{"n_layer": 13, "d_model": 128, "n_head": 4, "n_kv_head": 2, "head_dim": 32, "d_mlp": 256, "vocab_size": 4096, "activation": "swiglu", "norm": "rmsnorm", "norm_place": "pre", "norm_eps": 1e-05, "positions": "rope", "rope_base": 10000.0, "rope_fraction": 1.0, "qk_norm": true, "attn_scale": 0.177, "bias": "none", "tie_embeddings": true, "parallel_block": false, "init": "normal", "init_std_qkv": 0.0408, "init_std_o": 0.0, "init_std_up": 0.0408, "init_std_down": 0.0, "optimizer": "soap_variant", "lr": 0.011, "lr_mult_qkv": 0.7, "beta1": 0.95, "beta2": 0.98, "lr_head": 0.00741, "grad_clip": 1.0, "warmup_steps": 33, "schedule": "wsd", "decay_fraction": 0.632, "decay_shape": "linear", "final_lr_fraction": 0.0, "batch_tokens": 32768, "seq_len": 256, "doc_mask": false, "z_loss": 1e-05, "train_tokens": 122400000, "steps": 3736, "dataset": "wikipedia_en"}
Each number is 500 + 25 x the weight over its row's rms, rounded and kept within 0 to 999. Layers, rows and columns count from 0. Numbers have three digits each. The size before them is the row's rms in percent of the matrix's.

# layer 7 MLP down (transposed), 256x128, rms 0.407, rows 223-255, columns 64-127
103:486512490525470475487507526495514526500477504499477479507512500545494519493530498482502517517507538543566432478498455544485495489492481521495453461472513531506492534531467567517462507520471556
105:512441482514478543542517497525511472492454522507450505517486474500488489523486515478488517503516483506525519503498484516441484471488496503523497473489460490506503476483486540549520462465508508
103:507486496485450517495477498454480498506564463501479491507532523498454528452501523486546519486540480485491480476535490483549521503514484467495474499513493497531500533504511497491500513563493499
095:482466514472474475466546493517513530452502518509493499478496518500523529495512471512520466470498519510520457500527512495488498504470477469522473536509508532568468536516504501482500491490516498
099:478517500513517528490494517463476511493473508580460496506485505511473491471560512485513492479467497511536515469518517522513479528489498490476537540453499536507513507531471473496519436489531520
101:485505466502492457566494544545534523508499497504506481462528522460466501497477471489524535517451508503485500476531498513481486504542503480475452476474505470526527474495518483476478484520456516
094:479489530509578493461502506534483497477488480462525485499536520489512498514499482515485463540533483495483506482522438489481502478541525518521483477522484470510472468483520493448500489534495521
103:506493431486517487471473468499545463473496496476546501473505439491509496460477487500511521502561496503479515496500505556449533469465524518473489516478537496516530493471503455529502532498496469
104:532498507492534473508475492502526474500484499452537488493480508507513515496505504538510505496512482463487455495535518506519508477527467535497541531519528470496484526462551465513529497457535522
102:470500500490500478525525449474526447535478456523498457486543492495469481476523511499512514516454513514485498520512511523488496484522500488461518555517498508484551469502474459531514496497495493
103:504451493490523542476501467523524511477494515475485475488498519516533506547495495503519476455465495483520534523495505459499520481447475511502485524534472469496490512555490527547497507466476455
114:548501486472494478493499482510519488491466530504535480494488465532510446501497493507548499531509535480515505517525506531494517481512511478497472479546506463584467477500530466495491517457478514
095:447522497525460511519476531512497490491520509499518479513528532512508515479456458500475489525519475518468447523512531490475516485489488511510490537489442490509508529470473507503496528482498490
092:541504458536505457467489497538482503550457471436476470537537483448470516472454513474483525529521454515470474499485489518488493533483486452482491547498503453528487510494472511489491510528499531
094:484478500506481509513486503506510528496471494496497514541504539469518474527526539485528505522512529474508451458506466489489549490521491436493492523470454500480525475469480477534522467478527466
091:548487484438485503492479504460480519513481494493508487481496508477525508480495492515507497493515510505523498555508486445545416540526501506529520527461543528529519513492511515527496565529507529
095:497460490526538495470510506509525495480503457475481518530487485485498527480522522523484504548526512528481478506463477536472532518514526477525505471451508497571498517472515463474500521492488513
104:530507498460471515532470508531473527500504444464502516482495500489476508497499521484547492511508480528491498521491491473487503512504500503487518491485515485537520485506537504508513569504568508
106:494474490537504503445531441488497510455503523505502500518502503531494468483494445520523534501520526482532486543506456495456497508513500483507488502484469485526474510500521454536477494522495445
097:498501501540481479500443535460475493492497455531518505531534464507535462500538504493522492503490506514552504514523531519497484517472478517531474481504509493489512488459508532492470481512523457
098:513505471429506488535496535507505479471557521496509494510499483530476540530494466512467504505484504500469530516497504507517474546482471492543461462491539513502486462510543540489498490501495478
105:516490508470463512505511500504487451534497515491522500468532487433522535506519468496516484494507512468522532515526502499476472511466512524460478543522475574535525512481494489494525481468519500
086:501537487533510496491530485515536493509453477536472469499542525480488485525478509496471540504491536535489478518502507473523476471464502512502528482523466489500506500507520523491490523461472499
100:511572489485498497563482497508487476496508515517482491513491472502535499523478431528492507526517518506496502493490534489469497467537571507530506592523459502473503478486496494496544503487488514
098:493506490486504515479495512533503523558558469484492513502535479497500493464482472510524496507553505525473520445531489474551523461470506540479483463531487487513478526453483470527500505504474522
100:482530482497473530491503500467480502472483514488556504487511483479530457465486511468498475502545515467504511495528527529481503512515482526474458504525495471481503540477517511475541525467492550
089:501510505470488480487554540545542482522526475493491531480506510487510456507487514492453455487499500508462525483492520500527479473486488446519514510443524489502474545540458477506489511528486505
099:482517459488497496551509490563492472520485478505491456484515549512511558475497479499505486507506511486529495486525508522456480522519487549464463518524567498499477506473484511504510507450486521
101:513513476472543510466500484475492485509479488506519518463537539486484504501517487494486528513516548516527499492502536466448494538500499448527549489471454539442532482504493514451499490506501503
105:483471498514515516481518502489534503513496543510499496543542491538520484519503496557499501495452504579464509464518533452521469526481500512467545501522492493508490525517480478488470525524490507
097:550518509512501487535536505485549531533478516519496515529514479535530535515518465501504480518515538476513501535528480487515536500540453491477542480507478528522478496509495511545517521476493507
099:447515523522519518459527540499505514492462525526500501514549517492503493520463526504468513498473436519523470512450491494486524506494494535470482491472492515479437470502492519509525513520510510
104:493515500526488522525491527478502495501542484513525526487467541494452519530511510495543501535487575482495468487469537499534526472520553505479490555468505515483542490503508488482511487543505485
# layer 7 MLP gate, 256x128, rms 0.401, rows 224-255, columns 64-127
105:428448447493508520548462527539505473519469498500498498489527525492543516498489480505514528484516460475508478474539485513519560482515498538520456499523505460485519477480503511492512496454549495
108:465516542468509512505464464445474488476477526514476467522540469480524487479536493495458466492502496501490505466467537453524495500503540495531545510522499514522537508501514555519500501500530474
102:497523477476528496523451483512517477527489492502499487499503493463521476492473468514480513470476462526509509558515502490524557534473509495491530548537525535466521519496502484536500516505480481
103:487504501477504533499486528534500522547507512492491492514493485552533492513462500537518524501492499523482476519487483505488504477495493493523500493480460484554446482525489509502507418515475532
097:496451479492444493504467524506489465514509519522476481486523496523508536481473512486488526496471498452494501533493511489530519523523499537507457499504468494483489518501511522488541475495499543
101:497537534515504518518482478517485525519481473519484505495556537533487524481521482501500522530505517507504483534494503529470531538484526516527500511527491463475495441458482529489500491490467477
103:495500519470460487501498522497515504469518507556504554505551550511503495518451473484507507503478525479492477510509479491491469473473504486449488500468485508490487517504499510470466480466476487
113:513517493446512532511471502482466489485506472509479493474446445465500486538500529524515525489534487513484485490502490467503530550502474488515472476490501478509520502483479527498494480488551480
097:522504479536500528490496460460503520516472506526486529515528520502499530469479505454484575467517459449495462487569479485498491503542514514533479535490526525533490510523538507505513508544512502
095:498511501479492552511518463478509543499527482533519526589503487493512493523533481511546542515491542470493471492513477472483499502518557531526516521482494491516504471559480486502500485505462516
107:474484504480521532486501523520507475525503537493513492437481492483484513522509507511547476463504501468498489496500504535558551485537518502477497461515481451512472474481441517514494502494477453
097:545481542513490523505479513480477482472463459461496546470526505553487534500492504559503517479508505492524481533533509455457523501505484520485456487478487532496415486497483503488474500458545522
092:501490479471509542493466477450454502479547504505470468518462501545492485536502508547487477504487499496506500522509479512519542498519490504515491505443525467490538506520465496522486497512494549
099:535507519426479481503515488485480475447563506501525519504501487531466539520542505486503498485510518516435514517506496496561501497456476492558514466518505502534482463470556505460493548491499508
100:517492501525458550490502506496475545495497514513501502494518512492498509505507528462502512510523485507469460480514517531438530438521541470485477544470544501502516498475460484531438499507524517
096:502472520489483504462507557487522488512523507494520490508531476524475474526498480460538507471502564508425479476523534475526495523498498528496457476468507533493469480499504535505491527533510467
107:524544465507479472517484499526491502440498482505510521502544523503572483526507545501497527483503471488495502515494542488463482530491520500502537569464486495522518480485517473459506500527485499
096:500501494495498491514493538482483509479467524491470482508476490487533476526493483534535502528453483559515537497490452547538557514476490504515523498497524487503531498492478515520521470491488463
101:502494511492471544467478511465487533510493507549516464463495532511536509529475487463527514510479462499488499492496473497507508435518444491501489502477488531524524487529525511491507525462457481
111:526544511495473480456528505465526526484463514500487498486496498485487515494544470503482499521512486492516475545479487498487527485474471501488524488514475460506519491502477484528502478468468516
102:491490551480475522488455515478503498521490510505495507558503504540530580491490471542547490497526447500547496497497481513523459505464486515513516507489468523513506531492495534504480470508516524
093:541482511480530458489499477533519525514521441507523509479483505542498507526515486521481465436497476507496484523513460540529539527501514506517498477503534524544492492490507529466459480527492538
106:466500495491486439495500482480457530471527530507558490522511512516499501502507506486502520514458508470502493481509505540463509486464516517501543531535528493511507497506484535524463531522496469
096:525471478523460496541503500523471480512511522456503470476485490521451485472491453519477513496492443486498539507476463491507469556508482520524508499495524479537491452542512550487468518495487535
099:479488491513515494512526507520529554459481489506513485533528535485489453500523551503490477493512511490532520513547464493498525545508482504520431485478491524500530467517560472551523520514494511
091:511499500499497475550499462496505445463507538515445525479487491491487524529471515515481489465561506517498508521480522483513530470482499529481509489507511469522508539485478499507448493511483563
099:521496488508498513528554514494496506523485494506507539538506500455550447479466540512539517476505471463498508489490504480473477542510518518508539566481466559496510497513447479508502485515516509
100:490507526513497489507530502515505476545442543504519515495477451481488514523505535508484506464500527472546476537485523522483476496528445531496525517481529471472533475519469477554485517520492484
097:481482508473492526535496513485497536460475500505484495537487530452510519526444505503550498501509468524536530552522494477501521490458488455473500502463477464490481486477505509515480448492457477
094:533523519513494502493469534505516483535463498508546487520523520466499524539495457503472544494465515485509500508492512489534532520532485452502500532524504474476523496534527523511530491510490510
096:494473503463514503535486502464507499522501508525477503522547540516517457516487500505519502457487502459475494517547485461464492509499509482536444440537500482548539472522529492539498519482514508
095:501488493518561507555491503499505545484494521503474482539492474486517482496454481470542503477545475504552524492525462509536504493470498466534513494466487500503516469491479532485500448482483514
# layer 7 MLP up, 256x128, rms 0.428, rows 224-255, columns 64-127
099:533502520495528518481514460491492541498505474531474475510546515477483510482481472519540487574524483509490531544449498499524505507510511516448521513561487489538479470538502509480484500525473516
101:528528529490542528509500469435502518522532496492505500492488498459494482495510544548482507527510526476506515475485492448464483496531485516496521548517491480477522476461498482484550493481496495
094:500480504488474455485516510552529515498518512517502540515525494511498543521524462504463535482534510502515469421537506502518507517520524453514497511459475492471531479487512533524486533490490524
095:493517515481491526527462497492517500504509542496529501529491477524512508543520514513459503514477499544478488542463488520495524514484456479511489466531535520495491460520484468546488488515511498
098:472467513452514477489513491540456500513517504519487467539493475512507498498525518485537540509487508490510521527522462504518534482498517514494492503470507470440468503573545489480516484514478462
097:486503495484539503492491488519528539461471552513466490509468487497492462523471513505493501435499480530467520480510503478530494460533468498478500539462530492470516563497451512498478512522531455
106:506533482464501524490488519493534469462489494490513500450538434486516484438485494546527497515494497527508477503473511546495507497455537505475500516483494503511533466506504514550514482517497516
116:534487517509498555502489468487503512501498526494547482484460498484505504490506478502482474496458506479496550504542482491471474468530479477500494554513491518502534538485497488515507475465552532
099:515506542536542513477482487491509483499505470472530513492508516491483523510509510470527527487483514507518501520523465491479515522474521508514521520443499469470470471537484515473476510552500478
096:538503525492469486517463509514513488484471508457501480478499470544506489509461483476502511473497465523506522500513526481489545474520494484517486539509478499521530516478538476523512495460518478
102:508480530517505527504523494538431497513527480523512508468456496494499496530487511534505487510514493498519483513521489503520496511468515544474467455546479511552449489506496488483494539460502466
099:470512482462526529520470513520513533466506490498503514499500508543499504468483518531530510482501494486482496436496495478494516505485478497494485510493528520544519497543499512470489498542525472
093:524500485518519513498502461472507485533474499513492488508464469501495529486534478514471522488524511502498501534495473452499493501484513521527508476485522445520496529484464489493530473498499469
099:513480509446467452507467528501471500496507470509544466482473496490520486527482487504492487478530522513514530494493476490503488516474490530491515490513515484502502523516494522496528495529502508
094:502501516489475505525497517540480497488505482481491511527515494491470519489477509502505472523467494441525493462578513511544512530487532479478513497503466520488460542515492525468484426465490464
092:486502519469489534560537496519508520481492488484450475515500444552493504449500518495499505531468495533491539474484497535538509489513514508489520498527472489486512504467544468499534533501471483
105:480493506533433496533487481551519473452497489526476513479509510556515525474514477527528508505467506491475508474480457501453540498485456495540519457481537529499520478492535515516482491483494461
098:536535495502481488536531514494501487513528527524528490509474492496482490477502476542545513534529477498526525517540516497527540504508534485519493507505486506500466532489521497548511475520482530
106:488505481480465510493495473498487494482556503522557483496545503459494512509479566486526481461511478511492464504498505539513491475529499469512495504492513521536494520482477474508492481536514526
117:514517484500505499476539447500500487532513480498555548483478495470468473496529483508546483520469482508526450499469471463498490507499514487532497538507461482522473523522476506514511494504451501
103:505489520529512528514470511499562516525545500546475525494484519557515503471466486553493524514500508480497528525485495477489499512506509524515498545498456495504467559517479530502553470495461502
097:542486526452482516530498496527512535470525493461515494458495479562464524492529484528507493492489524440540505485464459499497538536474467516524514515496531553504519527512505559465461489468505499
101:537535461495475499526518506505516434487531493513440510504450519498469449517521547467510488490460483551458459488509526487488498535508507510517520514489492483524503507500462474557492510496465515
090:503490483460461464528569524487497520520515491522525486509514520516484520458523486520464487467528503501507524525491450450529504481490487531470492512495504511486441507467501482500503513492487526
109:524514544487524484517513462502491496512532494510553504498484520497499490545521498487494510521505462514447470564519511483516538464537482463476520500521503477493471499512484485471521469523474498
094:494498505495472525501526458483493477545502473492539529504510523519505477525483460500514517514489484481518503500525525543482539543527518455481516508505510481503525495488541501501526497528491481
099:497499470484481529511515510510485490518488492531501502461500508551490450487499542521483488490479530503507497502509555474515510498423530480465537498507506513484475522485538535470487477462565510
108:462514507521507454525508511544502504467459475492553474532507490480546553524482482538545497532505450486516514488514526500522516491492484469508512517487520481510491496459500514485522488463515528
109:541501490515511496481457499503487503541484507496521556522532493518494500525545515503505548527493506520481500457535488508487487548514514511475533553567460520514493500503515509464524529492479469
101:487543528507478496498477511473517491561476508483474479501496484507485446467504466506515544549509496517509507536521499538549552516498514483520497517529549486447500517514507491475516474512486492
096:537503509486542513488495460514465537489514450492520489458472484510460521467523494503517471504515526546470467520485490513513509479491488527457520517483492464468472505479501511473483486571470475
104:496487533511488500539493510546490484515535485510552520502493513492478544507551526549500541495472488506512520496546489439519497461492541487501505509461509520499449465477520501528497498545500466